From a checkpoint of a small transformer trained on Wikipedia: MLP 1536 GELU.
Each number is 500 + 25 x the weight over the matrix's rms, rounded and kept within 0 to 999. Layers, rows and columns count from 0. Numbers have three digits each.

# layer 3 MLP up, 1536x384, rms 0.204, rows 78-127, columns 0-63
516483468488478452512486494479497507539450478559494508519490522538545487527528478505490524512526514507522537454494474495480474490484533495554508432501488477490506512486484521526518531485500493
508493463494494502520519487543521508472531509530502464471527469563500491481495550489485506556522521526494490502551496524468510502477515550525499487463511496493513498541457452483492477468504534
488481547539500485500498530512480506481514564540493476514509498462488484492515498453465511537441563538523494490477493500492529481515505509479471524467477509475509493475473546516493478507526503
480513442513484517507504467516495485551508521519486491545497503469501550504509481533504474564519501534496450479499511497519504518477515470484479472487511502524501442459527479482544490507555459
494510485480501517512455531461523527513513484521486476524507525443510489450526478505553522486538466489511481534503498516499483513465486466518516469473482488513489487532495524487497498525486537
499489487494474501512477493480499490499493500516512533478496493491485458533465509519506510529488482505523479500489512497528494530494455500508501456510491493492533473485501527480498535493485496
511500506502502472511526516485486533520550502501515462481518490480464486496532474495498509513493517462503560505515491504503484482535475476497494480504496526528484525455550448519533546494484511
468531475504510473482500512484469492511497557488497457478487498477497474527514492504435489489517513502501479455482489500498474526476550520560490491487496485542510477509516523500489483521486509
507485540486488510513467498438492499519452521455456481529500514519465544495495504479484508524470529547510446489497495472475550482510505514459521518491537529512512505501511513499524521484525524
493516503544511476504520502505465512477454506470491478479516506506540512465487480506510501501510430476490470500527499476517514528505516506527476507526523461467475500512492460507504479526481498
554533511514464550493529457497469472500489503516508462470512455532460469509496530520520516501480492473503548474470478497528510470476463527485476543501487508486517463508552501494505468502473524
474525515495537508550564480525487488483540445482513525518500519535556504439564507527492427510508496492554491498481483491473507515469499502520465504498479500506503510505539563516518496486522464
544470466499509525503495502440503498519434481516484477493517470520521523524470506545507481474460486497493508530495517473490478508540516533505498506521477474470518525551488531477501490494555449
503515498510438492498448504502509453497521529509501470468515483475512513467504494531530500450507475478537477471487465497489502510502511498480508505498523495529475496494514540485521487488497495
494476507502465476504468509519500483530496498468494461528500476514517467512481456484470477470515529532450523519480503527494477508473501472471509513463486470469545535513499546509507537516525541
544485510554542517464458512490499480529498525529496488515523488541520457499487529505502507473516543462490428533501534492461487504482501545516519529510506480516520524546484496513484481518489491
472503466503518490516459477467439479518431499492543500490508513471463515505498539455544492493482489480489501446503522519485483470513484453439539509535510460479524501521457508501457446485527531
516507503456495498545541491492479475520510542512503465489547542493497503493478490497503530495476545464452481543527473551490528457500502515492485489503513503488430475520527480497527507512522496
490509409463498486487426529541499559495533491492502496545467519461490511479462521476514513495564527513508517521503505540509452487544491497505479529519496502586524471509436501501484527475474496
498522470518440506493508520517542521456465508521518498488498496486523473534518519497534528518459522530500500473488515507491501505458525498516513488512498504497450524512519475521530519480525538
537523457533514495515526488491508483499459498505483514502480521513487520472509514486522454563485510526494501477522499501515514522467505483499504509471505539488483522475534538513495511564503535
505502476490474478471465496521482498505490470556504494450482484463475474481501472526484486504467506504526519502549494453464522520482520512491532463472508504516481531475453467477503532530481480
486459508527506517482551486470499496469550527517503492515495541519512523444522508507490490496494451514443516478476495454542486526499541516491529507499502509474522504491497432504527511504495528
518489507491498495455487403480509486489493503523527515469473519496483508474519501505488464497490516502556502469462475434476498513460543533473502497484512524466487519471527479546442470538484520
522481485495502533495522533457511516527511506463511535510541495556480503503511422521485486501480540496507530528530548451475492485502548506479464506514475491510467493464510458485518449517517493
551516527540476502488530517505511491448486425531508461484535482505493484534508512488551510472460524496477482521521500494499475511495543491514545489478475489488516489511484494518522503509475546
540550474571488519507531509510488511517490511508479502512456463517502481511497478513498472510497469452499519511444501477508512534506526449546507514517515567474502470463496412505511485511460493
450523508564507454471505467566473434479501487471505484472490514494495513505517506519451529519485543499504520467488518532508489470525506523497521511553490538458474499489521521468493468477522530
492522519493515538502514488546540528527473477465531515497474514471487506488541462542462449499478508477455505483476542526525497520510476487493531490516521507514533509456563492554488496485448499
478494484523427478473510497544502530470502491543510482504516513490470479501504538468546474507475483534519531506485448467493515506500514481502467498504485487470502511484483507566484447475491512
484513496533470474479479487469466523491484510552454460507460535491506449511484509486476544504493504462485521481494532502461479545478525502489473469491514539473490502514567514519484493458485513
459497512486459559510491508520483486486484508476496457507507538505493504496486514480476546507495527477548520535482448488472527450405479502486491560491486516508499498474487491515546486463538534
510506515490519546492504534494470501509524539524521484525480512526495478516497532526522468511482457546473512509497483511479514499509470505484527488518453493522490491512502502503520522494464548
486524481493469507487496459519520517477512468494501495488507525497489518495519445511482550467510474545507471493522559557500502453484494449503507575521440493539472533499485474501445501527523481
450522504476496488467508510527514521506484520538523486465499540508538511534471456473569494458456490519445529492475462476534504483514521506511482495442501487481469492528460515451529504478495489
487465508485476529484508517525537495461484490513534483519547527540492479464499493502505506486499511546494491534469511473516482519517505486493538517511473473440481500484522511502484520458544473
491510513491515503469486509533485500511502478502504485513507501503525505508473437491496499512489497500490537472495511523503506499501475465522492437542494485486483523504522490497499494459473520
495478488492508424497480520479492529453516508545497496514517489467505429437489489490587506492478517484460510535475465461513503468504492482549504525487520477505504495534497508491470513518510502
494476542459456528519468520524479533520518545482492451440518530475485484449485488501533474505496499495483505507468513532501476463490496480544514491461490474520519500503491514503543477508451540
502538484546476503483497529507529473486476489498523527491480489450485449505482521516454499507484525463500475511496499499488501487497529491507525508500466469515490451508495504478523496516497433
460491494497544464482505487507544481455465531478487470512522516498453494473519465504524458515459531497512519564512495486468519482543493496471486511511532492460550469493501500536489516496521514
541474478463467505522484475487550457503514511502512488515501487446527506526442457535502525508502499513526518500481485521508458477506528530542488499494535544459476453544470509494493491500491520
521466507483510502536508481484508507520508519511560478507497464475504523463506478516535487516492489463487511489518511521502468496513497497495505502421514511482484443497492506497483507484512520
498520531536492465528494487484510474505515468486504477524484546549495509530508492549476520489518523517522471483493495516500508450529480485475479491472513562501471490467499518500483472556494510
489532489441502510498503489548504512474494504515484511482494506455474484494513449476530499476470495512487470521485457479492487512506495543509495486494464545506486477542518489486416531514447464
467535462481482495524525482554468504541527485467481518494447520523485515489483501486502500519455511469518535534464494457529542506486472502443506497482516443544508495522500499530492507496509475
541541515539503506438499523488522470512506491512545516517445523489498460519476482545484518576520519493526523500502468513491515520498480477499489490460440477449495493472486465524505511482527447
487508509511515529530514494473495509509507481497562492515502476504461490511518516500507459478438496507529498465504500511491486526487533528503480489492481534512489495496478524546488489511538500
515485482480500499523492527509484562514456490487491458512501519499480468522467494467530534497521525483542520506505481471457566482519507513525521504550563491442503513507551463489512504461489497
507520512495485541506525507510485470493512475501490520544503461515527543523514502551512516533482552532485524519543524491537540541507511506527462479468510523507503546470464500495489481442511520
# layer 3 MLP down (transposed), 1536x384, rms 0.259, rows 78-127, columns 0-63
494510467467525535510509513491472486508499498486528482502481517522503507465488489499484467507475487482498458525462515537523531484476518480481455551464492515511484508473509506487527484495506508
518486449511521533530480520510485510516497462529535470486500536529512461535511512514505518532489500498542504478495466564478499523479523497506573504504481525497520541463491527475520515494487528
501515469493467502480477491461487511491521481500507468504490522488505508501496464526528515444491501452539486499558528475514448500540505478480529499521538478480447503495507498456451503495477510
536507526482517474519494514507506515488516503486482498507478511511519451496522527523520491500495509478484532523504526495511493496505502484505504528508517519463480503492526472472494483486467470
498533532547498486475506481515501518516522512496509496488491475543502520507471511492500497493474528499500544515482501452512498479490484512531455487516494529469556537474502473506515471510530502
480497507505492472473517490483493511471506516458498509489540515494526513502564450464538497479492473493507507487512488499481476506458510493486517481502498539506497475543491496507522483535493501
458503506512457523499447478505470486515482519521498503525496493512522499495493515515545523484527509542488488550518532449500523491518518497501518524518494505494574528515488489506448499551503492
523484560515476508417477458486519486505513568505518496495521506456506514489537505445499546493515507503492458454531525467519474467512549525475521517503514521456494504565507520484474516504510485
487507506505486510511531496526527483489538511537533534484507448461536496509473497513501489490507476506501530500510513501520460494451510521525541476481444464514525455497502514501496517505521487
527490453513514502534508517500562503506511501489478483511480534491471505533514508481488502529488515494495509541496499497480470502511499516477497504487470531524508491466494491520509525484524477
464442512522501507480473522533501514486531498553460527485507478482507500490510467538515431504511522489511470495536483478490483519467489492472443503502503493506461499471507508471500525501505508
500468565477498496489514476499493498472513483512446493484507494519534510500507489482509504487473494504512503465537448527536433508494516554445512516570505515464516462498537463505468501469475542
500444506542436519471515452537509519499489518490510481543490472554492511492509533496551478484441511477535535499493479516497519517521484489514545474442488525491491513506498488484455496498579508
471490456494470464520517479506488516518486500459451502566487495495537488550532497472479497548483519508480533517531496499485484498486461529553498490476492519483529505533531497481469491487482542
484460471494500482474501496503506507518471496522515542483518483475522511486478486541510530506532506481508472480493517507507511522501507509509501498508501540487471477501488472490471500482497442
446500481447471471472535505548519495502513529496479521464520503486506536473538497501496477495505485499511527472522501523521504462520491465497506528501479501503530500471489499477496495553506515
456540504526469451514487451519487514461513463492489514499499500517484481508522479472515522515528518513512491514471502475505490520483528512510493464539489505517501499552497525508533475499486469
477475534430527493478508496481493486513543521449493464487459484507492512475555521489541497455499487504473507530520532551490501511491501493472497544508498516477523491554537474494542486508532536
495508522496528483552492491531509470472475474498537505462508473547498488500528481482495510484466495514508509507495511497464498506475494476478510545487501459469499551462459521486487509519519492
532532524493513481531465522509487486488497478487501524496439502457463514521517431477513517500511459478479493440488498520496512469506526468522518473492467504499533515510520489463470514492515473
492473568464495499507472473499548505503529485500535442515523481492503513518475505464501527483523453510519510500501504530512520490465492501513474450501522491484526474491507481491503527488519503
460501512481514488475548518494476525498506513434461520485523508543508480474516485505473549507497515492531485470475487530490522497550520512511489501542484531492532507563506550501576487454504476
518525513484541474481428484478496490500509496467475524511484489525522479538466539474506521529487513523493462500494533492509519518491444479531510508505496522509501495476520501462487567447517492
532528488478451534488484526482503504467467532542535601499484498554500480495522524518493487491503513482506526457519483538448456510478512494506488505508540508537499523429511481516513476483485479
518510517511509503487429513523522491527495484470518470550517420436466486513531471472500462518524438517486520533473491505497489484491484479487476521451528487427527443505551518539482530527473523
508480492534498519525523501510529457512505433518462509498490513524499488484472506477477495492519547464510493510477567521463508494518469531451446492533472479510529493469511501513517517483461515
517531488499534477489487451497486450512469448518513509497457489478497529476488463489534488493522499510511501443484480533505496515495504485492524500553489478451530517508480481496483504511491501
529426508510461511500471489460513554502500516501512484492523515531464479473464499439505517522492497542547488485509452524515529490512499520445496520506461521522480466507516485523470504527492498
502515491460489523492518538494497510495539475465455528517506428503502519511509473496505512516474526474486532514512496520500440524521508484523486512505519519534516502520487523471514507526510475
542530517508491514500514470448535457518489454475510503511476518537530535466554500566506544510536498486485486495505507513494505505471479471520465504490472487491500501492462520475540534515544549
491479496481479523454501486518537498482505475478499462498474549519549521504530546538520509519464491527469478536501534511466483517511473513459467480491463494503438531498526483505492530573477497
506493481486527515525492499502504499522462474517470504557521491510460495474539511467528515458465481511508425489566486507510489464516485477515506525527494514493472478482519500493486475504515443
431460537473523555508520514527491503517512553472534514519530480490472514508502461507445490506516505485465512500518524514485517488516505489481461505542494469478519500513483476477459487546494477
539488513503487464483502532470448483474470508518521486496487477541444473507485508481506490447477462465495515499484525543462488482495465533462490518514447527500476510504513493511542486474507485
539468492514495523493495507487478491501531504512476501479509497488474501563486490449546499488521458477473499534540520475511448447512466470494508452480544533516504485526495503472466487506495529
484495475509529488488516480484483479504498482465481490515505506469459471485479516500494493524478505505504503500506495551486548487486499456481480510461538470522511508523474449543503555523471487
504492486515483539521510493502503539520507459523503526482498519513486515505534538521453503541529514537469474480461505514531494453493523493510504546485519447481486472519477506469497506494446485
507468499477496489518475500505496502528487473479512488487469509496551557570495514498428489487500472473508491499553519484495476517536513530447481496513459505501474436473454504453487519477433546
468515512506518482519556433468522503480484502531487459536496491455463503481521490479443513531500515445471550524504490465474562491455512496469462486512488462464485497513538529440502475466521512
512485470485514507521492485460486529476518513532511492476519516529507511486494501478481518480507486507492499490477485530488503507474469554467514519518490530486516500510551490506490484486510546
506500515501530536483478463533479417467556504519492501499486510523452533473562483541497499539524494519492549480490487519454549494508524565490494534516470523517498497503484521538536473510493507
466500541485528477489515509512495512502508513520492486491503512518474509496521501496542513466484511494485489470475510526525479487478501503512543481498475476481511482490541498497531541495515501
450481465469517492493498525481489486477511502505445532491535518481466513520474525458526516498522554477512500512464495474488482500513496492511522492545469561505501473530502501488499500492529452
506510492491534521477478508485497539500511477518472468488494487469482491483482493492563542504463486467501507482536521499532470487464510493486529458540462502494556516508532486486475503510492512
500495518470502538539489474502488525466479485481515463473479515518551520478502544493497545488551443494509485524506522514480508456495491505535485526499519446519511503480497523458598486499497505
485510481501510489485526489499516502509559476496512506501485511445488487470476541447501516525499466524513513479490510470519514527537538537515449507554526521528495469508525486470516434454482495
519503518470548506541491505464486542542477474522492514505512488515471489500468470485520531541522449493520505514479548515485496478497502484518503502510530471468499469480508483500518538457529562
473492476514497534512484530498475492499486508507495520528510513520469501523496498484543470440490493539564522498495527538478504540488488546482513530524502538522474434554534483522545496515504510
494536527475486501504496493511498497513487494525523487504502522489507514543498493512471476492479511478497456465527492544527550486488530453501566513506472491532473511487523482547520527511523492
521498499471474473533543489480497489451516482512454493531484521480476487504493511473499482482479492499497507483520537503484443512515539502552535508497498478484539529530513461503500497521513491